{"vocab_size": 16384, "beta1": 0.95, "decay_fraction": 0.373, "dataset": "wikipedia_en"}
Each number is 128 + 24 x the weight over its row's rms, rounded and kept within 0 to 255. Layers, rows and columns count from 0. Numbers have three digits each. The size before them is the row's rms in percent of the matrix's.

# gate: layer 5 MLP gate, 448x160, rms 0.329, rows 140-239, columns 120-159
# up: layer 5 MLP up, 448x160, rms 0.333, rows 140-239, columns 120-159
# down: layer 5 MLP down (transposed), 448x160, rms 0.311, rows 140-239, columns 120-159
gate140 098:094160112144126131115119135161137169104130101122158150159174104111084104188103139103100118132172102149135132142127109155
up140 099:135124135130137106100139125137112063148097162102113128090128123151134122054152099142120101125071142141104126123099169153
down140 098:134125120165113146141085132116149169129149093116142121116139158087110113189106177109129134095148164126156128100139120125
gate141 105:120132109149142165140123092121138120165118088082128136115119133150134142150110145112129121113125116119136108133156085138
up141 097:195136114135133132125128133123146142134127092176119142085139153188109121105093150153111167168134132133133112106089124140
down141 097:078141157133117146146180115130078128099119124094108104146114096087134121130156116084101126113166132088141132144128176099
gate142 101:139127160128160113124133117100139108122138107118108107148164115102133125142170155103163133126094113126127135104134139106
up142 090:104094124092137170130133112154154082159166101106134132120145135087142103125141139096132177107130149098176084113151129156
down142 095:123140139197146130122165148194141134106144153159132135139139127147068152081141111147105131082150138125100166112122135092
gate143 106:115161192155136183118162119095195096130141131082142147157132121129135140141140106133090164134077110140108109167173142156
up143 104:142148136162109122128165127131122122159118128117103090111124089146157086109111145134104093092132128076107107148137149131
down143 104:112163108099097147153145145116121123134099144128114200138100115095135137156121100089138152091092150164118147114121135149
gate144 091:142140102135137168168124090105079155164126129136152093142123124160154143136104103102110100098122121146141135191148140135
up144 101:139119140124188135082139082114142079143104120123121117147111189101084157137159133123142145127090142158119198145147168122
down144 096:141163134149083104118134138149158133092124168137156156118106122156131095137089175126125110116172147103138102153125111120
gate145 101:143131116125136162130131141118121101157142140161158136182148108093125132133121114108163118125150087122137105075112145108
up145 094:105149128127129130126105123164086148154092155117145131112131159142140164111187125113121127147121157138140110150118101165
down145 106:156101136107108140103133110144110132123120102165100162065099137111134145181102125092113108166134156129107161109103135099
gate146 096:126150143116154124153120139100136138103102111148074113111129110137140148142161090130122111133104129135170135123127122091
up146 102:107148092114165115131183121157136129137152151148157124119153124100161139146149113127164136117095161083117144156129173143
down146 099:159166165125128146119105157116121140133143085135121120137106115088090084101108135149111168135142089134131143095138108119
gate147 104:103121111128114126091089146112162141093132105150157123152110160140098108105119121136148097142094131116130117118158063144
up147 098:097110125164138177140156163126177125129184083119111116165115141102149130115120134105098134088091148119102136133134091151
down147 106:136172139139097126148128111093125144083096152129135114130145150138148131092104141149134100097159143116149105107118120104
gate148 106:142156107140137198142138141162100135110106133128127107099126102129116111171112119126124145130137113161125133106132195090
up148 101:145147134184108163147122156126136130072140112104156126094107122126154115155118115142091125148146066093101118138159116093
down148 105:111100101115153072127128124113150129156136123130146102114123127131129138127089169104179085094134137149129154120110122139
gate149 103:092171167073091127096115141143099139112152126133119140114158125139125125130134138140079147130121135118110155101168114086
up149 095:060057150121114156091149129132154137127169137178130108155119119128167109165128108113104136142069132124114131132115135139
down149 104:189181120154143154120099132100109146123076145105167101133106112183141125140146139134154097127153134121127126156133112114
gate150 092:135168107180107118120148114128120114124117115150142154097122135083122102151120113098135124134106143119093106125167165080
up150 097:161099121102105126176131115139130097124113187115077109103134132130158152119146088120093111086129105153119154106139136139
down150 097:126146109144133130108136141099106151139104104107130112139131106116137067146138140119155125118127158114139079154135106115
gate151 097:120175130129124071121153149097140120115135103119085110107133144122111115109150109134094145145105156161145117086149076150
up151 101:114114107068096094090116145166097133160130124120132104141125132122100097146124114114141127138065128152080096135084078116
down151 096:105152113172140136134099146089158128124112132137145134140089167128153118105098138146122131108192096131162182107126101122
gate152 099:104165096123116172123126127105146122064136144141134103116117104095118158115114105134153110200092151091134123106119110153
up152 112:152128109094119151100153103122116126158097083135130101171127112084141127117103082123140100121090114135115121093121171130
down152 096:113136102144153112137098155144118150112147142163087127095099128129162094140126165121131180132134115106149125148128088125
gate153 098:139135160126108070121138175130108102121145080141144156177138148133123145127101125114115124138121129159112113147166100107
up153 107:167125143125116146130132118117105091098093140173130068095189131092112164109130101134142169094136178125090140124105117098
down153 098:115135095147141137149117113142124146149163128090117162152081107147144074129142147144130102139142060121147132133150141166
gate154 096:113070082125178120142074154148162144127164120193110115148102132118137168137114129132118163128086120160077122120139112098
up154 089:125139178103120162124161142140149160118113141101104125116144133110147105151157153124172111144145118120151104160119112132
down154 097:133095118124164110091180110153106093105119135141127146121144164140150169107149112154121154162113078109125141097138116131
gate155 092:118149152110110171077143142166101147138105120126075126100126120098113155120133097084115167100149114126119125122105123159
up155 096:155064104127116141161105081177113128125129112149127143093098152157138100123128121119133073126106131100132142117111135121
down155 102:096124169120071124150188159104105108146131123091110107175142153113127143113131119157116150117132127163106108134157089142
gate156 092:127162116139153134133172126119098151094105140115151132124155139160103127139139132073129103134113122127070131090123151139
up156 109:119123152145097140182118130130161135101143134141127152132154102135165154111071076150121164114153145105115168098159134099
down156 086:138124106126144107114162106130123126162149118124090130139116179100138130131125136102119116117123119140163069148116153127
gate157 097:146111141118165121153131103167146118084093106126120126140114134141157107147104128085157128126105119186109150158143083108
up157 107:152123118125110152146169080097154137129131108129127114154125121159083115166145087150106102164137061162118172147104148148
down157 090:106098145142162114085133145137147170102149149156135123088149141098142125115122176075151153077111159104135101137138136119
gate158 117:147160140106119123109113119111121111105133070143128118132167126149101084130133131139120102154129091133076126121148109117
up158 119:170132118166082122150127139119140151128122121105174140138114133115110155122168127115121125152134164160138123112107166134
down158 105:166132127123155111071123089123154106115130127149138170101155111143151101104116160121118098145124139118155157111168129107
gate159 096:100126131133081145153124162114109137092129087144072150124147129088123117128132085095104099110100101123093112114121121091
up159 091:119092164077140119103130107170111086121121134108198113119107168131137079156120159184096137128149145129147098138141128149
down159 092:121151118141079131101102126120125162097128143143082162106145121174130149136129091122113145103121138110156142141076122089
gate160 097:070171091121147139154115153100115180171137165133115069124112110101141134172145120143161127119156147139149086117131122145
up160 095:160129143139105111118130110137134128166184133117142087082170152162114164121121140133139136142152161112126184111146171169
down160 096:083131110143164113142135125114141157104118135155166161117100112118107106171142130145100111116096143133120093138086110126
gate161 102:134098125101130149178152106138142156128163146070116125159094134082133136154120136113103143133168133168106132134119140141
up161 096:145072121103166145172163126126152178117130130123107131134108153070113101146167146115124131137163180166090112157125128110
down161 083:111152117162088119093109122133117093126113147153143095092143127159104112126137127172143133123108094082129122100139144119
gate162 098:117148110149156132112120090081149099137112130115160112129205143078085142111166128099119117117116141113125148098120141090
up162 092:086156156089134148095079123150152144149139113130149136135125149112159106141156134136141096110148131143146140097147138089
down162 104:174152160134092122173135087156135122132177132138102109132142144159150103143131103104141151079147124076103154147119148105
gate163 107:152152135122142153095143116100117119165154100127122108111162138114117127105127123148141074093087113149142147112127107144
up163 095:156188161120113122121143136089165162135085148119127109140125120130118146114128150130163124096139156158185164106131179137
down163 099:129060125129130135117137114163110125130122135124179143117114126129091120128102089125085132176131107108122105123137115100
gate164 097:125116133159114145103128169135096128149146106161105114150131136107131177090156142114090123123135087134084133120138096108
up164 091:121141121136087114118138154129127174132124109110111149147149094134156120140132148079120143172142153159135160150120138146
down164 101:138119088118141102155118129132115119076107135143150136105107206110146110114104112155127104102136133136158126128113131102
gate165 106:139107115115117093149107153147094093141109090121137103089082115120122167124141092109110136129124146111120133160113104131
up165 096:136127123108107117142166148134109141160142099135088103127076137147112129076126132093123098140165130157098118117133127081
down165 096:101142134149154169158141175122136137115127108119091120174173085102138079142129149137118155144132141128150113150128130158
gate166 086:151134149124152122168188129123121122152080114139167104118142108135158136122087148126160150131104120122120159139139143138
up166 113:143116099097147116073174149116118134087132125109109158149109129139120119114166098147068160180144134124117112140157083147
down166 096:090149152120133136203122097135121119158126132152141112116128117104128140120089141101196122093125146115110173133093148116
gate167 098:139133124118117094100156180129090149147087145123100136086154096126109076124153137133112100126105095161121135139097178145
up167 098:158114136137099136115137104108106103096133172173119150072162145146119137177126151145121130120147184115144126127155150119
down167 097:107135115128149131107098124157126116129161105088114087194129135142147118168153111142129108120131114139119121130138104130
gate168 105:114134140174160082131188104129144069129129147132115182165141133115146124165129097118068125134165111151096120126121088113
up168 112:146146120118131106080131104111123084129116102159136124098103143143149133119154173132106098120123188138141055092164152101
down168 112:120183089161113110132106089095128120108112098130083141113139151143102133129129146122104129119141132099145149106153155184
gate169 105:134173092107130106114097145107121164148109060140126170165118115147116159138107116114107161182171165111135122120091108081
up169 108:099148167141145081122129111131095094124148131132142147120124122166129116134129098105113144148140128154091160150120109147
down169 104:106120119094111144169116134099121147128143164109138135113146102083120098089146163117140127096126105100150099111126133161
gate170 092:132079157117124105155175125118117105143122140170134096158128148150106168093128093118111149128123123071128098143117153124
up170 096:142089162108140163094173136108125114136132130136156121125147142125143109149118146145154106144140142075113125117076139143
down170 096:089131090142155122173098125110168131160120156121113139161154119121140133131110107132117156140137122147123139117174138115
gate171 104:092106153145145129097134133099124126107160168165139118105108136087129126120150101124167117125128110103133133109131163104
up171 119:136165146157159133151183148129131120128114143120110069087110113121150123142153145144119128139137141154113114096145168120
down171 109:148113104112156123094116117129108152099169120140112169164133113111097108108132125152125127109143086115177127165102115128
gate172 100:122136124159139129098124152109120114119122080129111185132117127088121130130136185110139162154145157136103096158130138109
up172 088:155095099141093129122146134124141181127139164149142102092126139143129139127129111149125111144094138136165141134141132157
down172 108:087164115129139164128159164087139082149140119084119137130111121157169094139130123114174085107124111149153162067144086115
gate173 100:122144131123141155131129096157095086117093125112153122118124138086103125111151138153134142140093130098163124140145151159
up173 106:107135078131121121129113128145156157123132152169155126159107126136131122123133109159115131138117056176146144167118141135
down173 094:134136126149132137166120144145133098103148098116125118098169118145113104135125121111155141116125172105104154105141148101
gate174 095:147122110124118172107130111136110098097095104122121119125089136143080143145125151108144153119148192100126090175150166113
up174 099:131137112097156189181085154098128127132138102143118116106159064121120148141141100126104127140142147115115113122131123141
down174 104:135115133117129100108145109169155090121143123143115125110121201125106151091125142142141127137129140097127123157153144106
gate175 088:108152100122122161178103117182130166155117111150159123126122127128107165108121123160134137143149130120122104112152121132
up175 083:070126095132136169117115127135144134134100128117150095114098144151116182142146106154121139120123129149115117132141146128
down175 087:165144118122136103153119126085090183116159114124113170095141107100139085145122119117152127108161141089107130144115139106
gate176 107:125132182118146152165170100129155133110122113150116097118104074123141129176089149114112133144124067139087111168194123116
up176 104:149139142111099115132125154134173089164145117139161123105160117114116103149112168128118173122138120111138120108192127138
down176 092:101100075143147120127095121138113139092128114098116163147104156139144139112179085110136088151147170130127149117082129122
gate177 103:127113112143109085143139134138148143132094108128162144098116110121106117111171126105066136103184134103096128155154142162
up177 095:112101181132133142144117088145173108161171137136128146157104154129109123130156119106113146171083168099172099124121109106
down177 095:102159094157130106129106150134121184118138091132144128138168106124106158121114147154098133090163134180125112134167186152
gate178 100:120162176103134107115156147152170124091119112127082119141111143156178116130168144167080143113108135127109142114107073170
up178 106:141115144125143124100136109082154137128138128141078102126104121159129124188118108095119145165089151120151118133125152107
down178 113:163135144125095162126106125094129102119128071133150126126144113101130104140141133118130083085133166094113117133184134112
gate179 130:147160126139148116143187129113127139123102134156125137119118131094186102132133165117130139148106147148161127111125119123
up179 107:104117116097130174121078158145174149127120133112115086161129116126128157147131086131146136152141103142066136148143163120
down179 086:135139102146092131117129112131101088120168130100132127133163104160127153094129107135163135110169117092122134157160147140
gate180 103:097146155159103134177097140168156156088092124096141130148137123142133149159137161141095128120119123112166098161125091169
up180 102:124139155137114144099122095139144123071151118117145138155130152126126072120131145124115137144127169127128126144136133140
down180 108:109116113107096103156068130128126149136117114164044114120138101137122149136144092148148124113124118150104156123113096112
gate181 098:119128111162141132144136099108062172165138179109131122175127115125133153120100151085106162148140092123127133140134119118
up181 102:134156095109148134135132112112163104132165083121167150104074158145134084168124134163131138088114144118125117105159114142
down181 109:139136156113105132118133116123118164132100193155122092157147124107156115146096105098105099125152124161098138155079095107
gate182 094:131101137116119184167092103137122139117108136130152144098090092130132146142123113137133148184110130101104154143091115159
up182 106:117143176162170141124094146121174139189131132128112144086092126142122138124109181153135090132163138153157128110148162163
down182 094:164136102101095115131137095151096106078131095128169124184148165139107117162142108121122156139093115109109119100160132106
gate183 131:126161117092164150146090122128118125100131126158102116157134104128104111110110109122137123187135101159156168189134109161
up183 153:151096102116148128149132120108152164129104141136127185145097145169145104146131165113151149110154117131163131135128101106
down183 128:143118095143120112099100103121114163160152124130130175160118155089100150115115115119124120109145129110177160132114122141
gate184 095:097090111153118147110094130176138154094124145139137094152100108099139123143168141081124134149135130138134147146127140073
up184 102:101183134089089131100119123147119113130119154128130138125127133107094149137078132159136131140112111070139110109147123112
down184 093:132080105150152112143129145123134148129148139107114129163117134135133124115190143094128124122127114167122129111106130119
gate185 086:116172159102136120107151139118135092103131112174139088110098161133106147122116134110060145138172101132153126143122155174
up185 088:112133154078114119086135148104117094160087119129104121146128161141181129135151141124082138141124112116088136188145107112
down185 086:158137139157177149142121128168115174117159126152119129096112119124127149118130121138103152089109111132171118068114144139
gate186 100:112103156115104163130133105146094107124146134128139122129142126138080116144127113170114156137113122146090120125121177160
up186 099:176147114127140133133126126145124119155141150118156147084126138100153140164106143119135111149096179127146142106167146163
down186 105:127087119120161173119127143091114111116146137152107149168117123153120068117132180118138152117180137124099111124097125114
gate187 108:143090118134121092125120142101187130152152167159125167157138122100158128134128138166121128153119138190102130133113161158
up187 108:145121079088126146168124152112101130104164131120167162136123123118116162151167105095135089149133130103175133162167141120
down187 103:117103122176099148161186166123113109156091145130110112129119083116098138162137105141134120141154094112118134136106134137
gate188 097:103139102093099121119106115155085135073099096129128126161125111139154116125127129103133162126147136139113176131134145101
up188 109:161117146082152130116145135166120124169166139089146160099112113134158107127125130139144134149118126137129126160138169095
down188 105:083185104132129154124104122083165104142130140153119098109113133134130102076121109126128149102121145122117136097171087151
gate189 096:134121131175128108157123107190133100170105122153110103120123118138162136108126110152153124104144092130117152141159096102
up189 097:139135146125124165143130176060149104149110126149136138147174137119110130103104087126120138184153102140110135136133166103
down189 095:115057145144132144121097123140135145096108090138082122151114096128161106140143145124128121103101177119153115120133114194
gate190 098:105139189110154149148121150130111140159148110105147127114125126100087115132133162130095161136163124139106137120137106168
up190 100:143156120128113158125121114131105123158159138120108161120157135124152141153113166111157128172127093120143058122132114126
down190 098:167129135098091144113139122107093142095130082088120086150095114137159126109125120120119139137154134140091162166113144137
gate191 098:107143124128119126134131147113132144100111130136156073108103137167167199149118128110123103078103126128100116132155111123
up191 103:125138079091115144166112071145143139157131161121103171137152091134083092143133099104093169153102135088128127135126155096
down191 100:148164132134132131097119143111148130111126113135147094099134153153137187136125141126155107094127129140116161129115140161
gate192 100:100155083140156142148133178160118143163116135121092113158098110081126116069102133123105150127159102147096180164123130115
up192 097:098101104156140133147101100098150104113120099123138152159162112092143143120085116104149184149143161074120140146140078148
down192 100:156143132124126115126123117166123113106162120119133125115116147123109124193170136118088058110144150150147103111126097090
gate193 096:116116123081151138155089090146141139074107138118150155133129134133123119150149137124108125159136115127099164136106131105
up193 097:074159140120148094110106127154128135107119146148147131130118135116108093164143093152144131115074126129138177129174150168
down193 099:146118108103142154133150134150124142129112131094128114133140109166119164112130167100158129099128129166106082163145120126
gate194 105:138111142117136147155144108130153154101101083122156167133160100116100134173096094133167113151160092136102142121127108112
up194 110:147109159139134176112174141122092126140140088116106150066182114116061120137063109106155126139120123136122141150140119090
down194 105:079141148099140130112115122148140120129112150115160112145113154131117119093164134139133088084141128137114096106195135134
gate195 091:146086135141129121113102160114128077137155142124136144126107144126165111139128094173130120125102146132131097116115134146
up195 090:118139096105109119108102107108126103127102167135132144123126127166128091124143155100121132150098153127161114190090134109
down195 090:100136143141153146163123146173095123094151108106142111129113127121130106115138114106098146142119117153106142104160086102
gate196 102:168130139126115142177143132167112109135107130105114137105121094121152154137100097118119116124097099125159091158174144128
up196 098:117128130144119166115132114125159101090143115130142141096118099161128132177128089143072095144124108150129110113145163183
down196 103:108178090107148139142124084118095100119173127136145104151082165102112121124136157131111128127148150136099152095123115082
gate197 092:142149104114115187136146133111102111112117091182102133168112130139137138126132134096123116163144141143116123144157115084
up197 100:112164118141137129085106124157138102114106121108143197106156125102143107136124145105139165165152141093138130142109111143
down197 097:159107136121148145119155120077096183169130152116139067104100096146148132142124127145117095096133078174133133107144120115
gate198 091:152125107097110110173099128092090107155063087133121135085118150101119143131129138096157158128097141153112146149154105134
up198 090:101126136155073109126142118142113182135134114111134123101077148125119128119112190120116116065131112098139099135123105118
down198 091:110142102118138160130102129124128076157120150133131130125122092137091097139164128109133124186183141137108128136129158118
gate199 099:114143117115155098111128087131099141105156111113140144122137119129113116107140115136120135116106148149132153166081147102
up199 098:144111149138109143172125191103101116122166094153120120143133123104126156148132129170094139117151146160103088125082134174
down199 104:119125102130160139126129092179159093115124112110120119139116119137112139150149119149144113136080110128156104145095159114
gate200 099:151116125115112122105109140153128105158086086103090176122140178086108122122117158086142148168086134127086177152132098129
up200 104:121141163132107144116137133173101123124186106090164133160158121153135120151120091162114147141127091171094181150072106162
down200 109:126132130118128077132132122126139137123148147101128123150129138148111094155119147118105134122152178177139166143182124125
gate201 098:145111109162144155126135132156110119102158102181155090091129110129122133163124120120116149103158160139116151148129105117
up201 094:121130122108129100133115127160114121149127102106108150165126118129148114098170170122101099110106113139102113152110125152
down201 096:128111158133104170148120137118137132092122069120126108115103098103113157117124128112146178125140174115139130132151104091
gate202 103:097130114159150148113131155094123099156114168141123120151155129115116121105139106160140122115085059123067081099090123126
up202 100:129103136146104160093130099121136149147125133082133083160135145124110132143132170132091109156110161145135130122166092147
down202 107:122147165071144136114118132133140133183160124135134112116129109093137093154117096138160138127161116112129132129140172080
gate203 095:079157111103104158103111111139101113093127100114130098088112116124145136165151098145157104183104128166131151125091135139
up203 087:082147124137162133127125135133139097109113109120136119160095135140114119107088100101151124099118094172136112084120159140
down203 095:148137145106131097105175110148126139135129150128130111109151133145136065133136160158112163158126114071165122123105145188
gate204 100:085106148134162101129153159115141147107132141117122152135081067099132155138123144108104086129142123130088136145134139101
up204 116:126176185118107119109131142081088112124119168118159149145116114120122145150119113149136133165104084124135133178114115144
down204 111:080097102117166100119101140153122156121110110097117128146125137121115128130127132131130132148158143147123121105125128127
gate205 095:088156166132138105098125163135108120116095098134139099141147148151124124121149111157094128135089127120123138133150091154
up205 087:115157152118118144117154148111119122126144093117129090145182147143179110139144132142142108103133120079083136112115140143
down205 087:107109118166106135121123134126086179102052151157130154122121118116067124153134121116147122149119171144149145162106110140
gate206 097:182129154134129146113147101150128083104103129120139123096116107162148137099113131121138141140155108103142117198161131171
up206 096:138122137117138138136121139157089108120099141142110108147109126158095153108143133102135115158164098135152139135166152112
down206 101:096129151119107123119130122090176158139144140105136132096128104112153126129122157140149136085100131123119113104105162118
gate207 091:141088121171107113158097132145102148076130182106174122153109099100121096126121184135139141133136169183103124168136112149
up207 102:142142105090087115142118118153122168114131135054146197143101130148127147123151098097107130113096153159094147098148174112
down207 093:093124145134173124125107136105145132156130091126072081141118132111138137136134131103163121115138133125136137108125124135
gate208 113:105121119126141079110140131131109127147156109127100114126158143146121113102144097158167123127141113084114143119157127104
up208 097:150098092104126126140108101170107116126122149152145088111122158145154104174148083115138104126134162114120156152111133128
down208 101:161179163139118156146123162089153133126065125122121139145093066140114126122097149075132136133142140153113104122118129152
gate209 098:137103124124106145160141107145138114103092159116109183121135103122117125124133142106110107153153141142118138151080161110
up209 099:176103103144168126116191139146116138128165133166130167105111124161113137127109105157144125128182150118131143113112172106
down209 093:074170134137091152124099157150161084119096108111102090185127110121117118127180144140133136107072118130160137112112112138
gate210 098:111152154162114107146117148106152128146106134165152145115082130115133122132185111144092136112123125099116170126138138110
up210 092:137104116063131162134149143129146128156166131106136103118116120154116104137144142123146124134116161162114155149123131159
down210 093:132153147171112096126100107119095152129110131158141171108101124102138151114175106135110149111127104088117132113135142126
gate211 093:128144107143151088116124146132123146139114155160105131121121126090108140161141153110153136110119115122176133146165122115
up211 104:135161112146119151133136097140163152103153136141154116119108063098156183152115153120108143143137149132094095143136090151
down211 105:151132173124164125109117153178116167142124181148154115114132179136116077092122152137129099092153144119134154148147141106
gate212 099:124117128112133191112127154139141082153141108115109114136088127130086122141088133104101166128099163155145101126145117118
up212 104:138119152121098108119166131098106159150134102128120137048114134110126115075141103169120122128140153118129146146113148121
down212 102:153158111107158089132100091156130087144137108126112159139150104148118159143106136105125120149143148153120150119122144124
gate213 097:126153123120130117093118121113106154135122144144098127110117100143144147074137077093143091134116155089112164113103120120
up213 099:123154145107115134118128114112086134108111117123130126109174103142095104131194145138130102115133094105109191144138143129
down213 096:161095125146153127097125123127172134105118160148116139177109108095125118103124132170116175154135122140148129131127124147
gate214 093:147110116100145129139127123112118113106143189148149103177121151109111128095137151116125077165131105123140105106102106196
up214 095:113139126105132138096079154071124089130127085118172145201134117131142116167171141107128102146108141154098093091157131106
down214 099:134135137115160130133185136158132142161104132136114127095149130117155162108105124119121135087112137120166118112076113145
gate215 103:144140132113089113139134134181130102158116091131121144114146161130072140137116128162157133176092135151163143149131086072
up215 145:130119125121137162136111127081164114109159092155139107104116117131131121151165122105118076123153120110139118112107168162
down215 132:085157083133154123186164145107138132127137144110095118115144134126126114107145110138086115140115142117139120121122141173
gate216 099:138110156129099107159182117106112138182087112135108092131138108171116137117124158139146130083158108129128117151112121167
up216 090:132165163139111143114111162115107123089121114129132129145159140158155126153160131113122115158083144116165157120175117167
down216 103:133112052119097120131110129135163107125147076140159094161116141134117128150118135089085160126140166124095120152082106111
gate217 088:134122163136089142110160145156164120110121124147141159111099100124157093174132124145086114168085129121089118099108101103
up217 096:157132129162088103111160097141153165158156121104110138149116090135148119124144095089165124176124120099108158127107111110
down217 087:090128127090140138124087157100114100104114108137117090139160153101115128127114167166109134090140128126142119149166137144
gate218 095:140137188087125148139124116141111134133105089119164093147120145140140082119146140119115118158147118120121130177131120137
up218 101:138145143118136109138150090130126095124140136144132129171120162086166108095144156103133147106109146159138126073110145151
down218 098:106071148152107150098108137120132115140114120136125116086128093168063144153131108145109101137123142094132151168132119102
gate219 088:156114130137140108124149169121105126109097108102153141162128122131102096100132118117163127174190126132113123147099130121
up219 090:140121152117105137064125167119120137113097126108150103141148127099146126124107106123122143121123122124163110129135144132
down219 108:132146149085123099140141118179122134171127154104171149153142187069091119133116124145163109119098145112131120116116146114
gate220 098:125160170153150103142125144158139159131116150147122101113119133114112079139149138142111137146121146099121116123131132141
up220 090:150110148096099077092131112106147091111127112104182153106117127102116135113142116089144119121100123093140091116134134119
down220 092:085131128163149133150117164164095103130127122156113086172142103157100106137145120125095129121214153117146122116118116131
gate221 096:116120117098118105148159143175140158137120119133125112156151136100126109074151109144130085113097132134137107104115119117
up221 104:109118093117144112142120157110139136138149148144091090113136147098090172096126135134128129146152144133170123136169178093
down221 099:171123136139104115126110114133168170150131142112119149118117183175100090118119152135127149096128123161152088135060089163
gate222 101:126158090089146124148161116121173197166157145110133148117138118167126125112140149169127123151133108103113163128157110133
up222 098:154135124155154117126126086124147144152099104122097133144166102141140151130170118116142167119149162135110139133125114155
down222 103:115157112143134132158118149141126192115175100131125078131135159123132141104105103154154123117107140135158118099126135099
gate223 107:138110085135106145156102124155167104111175140144170169176124112133143114127134137136091121122129135141123125131179093160
up223 101:132155073120122144165110131108115114100125128062124142179125128130137139112146152093095133099125132110122168147116110145
down223 103:151125142106124113111104127121157132165146144135129134167142130132145172115128098150121091136099106169167112132126125192
gate224 098:137158130100097121122133122138131101115139116135114128153141102120171106109092107136108095151097149166106102152126115115
up224 097:122119141115139093101151137118141164110095101103111110149115115143152082133091131107129091095126136160151128110144170121
down224 101:112163144150121107095107159108125125185139146149147139107125155118084177160138148144135195141151128080138142138139125133
gate225 122:093131150098099101140106122147115130140127115137107129174151133110170103151176144161113124133123160137121166102150113134
up225 121:182120100166119129120134170132140081126096077121141176128114146104073117134105171130128142117134132160145106140119148149
down225 117:090154110118118101141153168121109118111150133150107107100154091142117163132104087155130174145121183122116141111130113108
gate226 091:120119155131101130113169138158175099106068120103140103160126171168120153139128090141125140096117115144125083128168117112
up226 092:146127161177171177121138139103120140117099125079133124101115141093146133101148101121092153182125094103138146112176106120
down226 092:129103125096107089146111095111114132124129091126158148092135102107163122144058149145144108121091136123097123123107148123
gate227 105:140113107116097165149130131119141154174083123104144140110142128156121097137133119108149138108077120055121152113128138179
up227 107:104148155116125134126154152112122111173128116121108127140164126162174148134099130136139119095107123125132112129165146155
down227 100:104130171144128146118119108149102145140115132141162141137087098089102152165152105130109145160160101152179117145100149096
gate228 094:153184112110118154141117174086129096130120123128134149117117105125129174129099098163076108132138139126088125128158136113
up228 092:147127184090148118100128090115140150092100141105149109114121115149151120129117161123152099119119116131149118100089156177
down228 088:086158084171113137134113156122103136126110101111139155129137122128093156137137129109102114154093165123119142169165117123
gate229 091:095145131105126130097090136122116098126115085165134126105101127106137145134152142122134117161100135102135140162124098142
up229 099:096081167149113119166151110124168087120108124192101085111075117123132131119118104125108145144128163132127103123116122149
down229 090:137148124118137139105130147153092159152142135055149159152186150122102133159145116145135108121134104144131144134138110113
gate230 102:081162120136160084122124136124117161141190108126125130140101118062151121140122107098115100142167144149163115169133148144
up230 092:172158166150122143096131130110157123115091142084109125137180139137125132096129114122142109111098086101141107151158122125
down230 096:133119132164113141160079140127152129113162111186132161151125129157123153140152145135145152145133166108133155136097131140
gate231 105:152150159143122155102152161168165121119148156090114118065136082103150082133121157158123129145123085136146089136137165147
up231 107:098100087118147099098125116124137102112127105195140150146148146143094128106118116107106087188123178162166105154104118158
down231 104:141136109151119113124120095137131131165115155090108113153114185158135121115132108131112207144091114091134154111133153117
gate232 096:083139138110122147146115176147138100151123118128116134142129114117067115148117108204149118155122117131071137137176123118
up232 094:174111121121131109082132126114105121121151129137155165096124165082160136095176155114139135126134137119157115123057110140
down232 082:089125138126134146142127166153143114140113132143130104131139114172086134161115098146163107117140113157138159145194131123
gate233 100:109118160112135167133161126102100128138112106100173100078134101100146145143137158147140112116090146130146098084158130097
up233 101:095124093122138081111110098137129082139137145119134110159160135136148120093110111133120161092152092129125167173086111138
down233 103:130132171145107150140113121096137095109140120129124118099137117133132143163111129122137123134119159092171134107130138149
gate234 099:099110118131179149083136149109142124113089137155139137150108135107107120111116154129142114143072125136136101118153176157
up234 092:112125119155141101108094112130132127107148113105133153148134163139136177172156126173119121156159110149152106114134149134
down234 090:109112111122184151119141133165142121128150128143128110118132115108108123098120170124126096144123141111149123119139142127
gate235 094:130147147142133120105094126132159129076141115145156080136063086102140127123150126165104121158110160120108139173122110110
up235 101:135119137127161110099153082143134116136168195127077145094140143143120138103109127134161145116127137128156098101129102090
down235 098:097118130102120121162113147112138165121083091121209138142104096118115113135153128108137110108094128144120186175123115158
gate236 093:105166127087168153132105109158126119123166107113108115124092104103169144160113108160142134155128092168115167085147133105
up236 086:119121151120129101142073125143129078148061168146124078148083156137101150110133101151109108107120138150091133132111162123
down236 093:137155135107132177133122117144128137111192093148106104108129111116166085165117136108134128120126083143122146085141085151
gate237 097:113112141130143138123127100113133066138106135141149115105147103127117162149114132111136111129097118097118110143121101113
up237 105:137110163129130095121108159117089106110108158108144124095088091116156146133138192117118129122132127106132131155110106154
down237 101:126146102121116154135128075143146136123161100126107115168138185137099120106119090157127117106124116168122157102133136163
gate238 097:105124129105126140129104142094110132103105112148145086065110089136099126151127140144112119118122161099137122138104113135
up238 096:160120115146113139131141125136151125100157144109116167122136164128140106137135115158168121140105104140102156097130144112
down238 088:074121121110160130123130153122107120135098107110152065136097105162092127143121121152113121118165141107154097152115121121
gate239 093:102093169114124099110174144116092145103142158139095085082113100082158125134132112107092158141147145128151137132107156102
up239 104:108146110132112128139072118065156116115201105167133136185101126147131126140145104112123120131172128151118134139184124104
down239 098:126167096103150129150150105160137120153142140105127103129132155090156121101134147092133146109103131121139129102139132117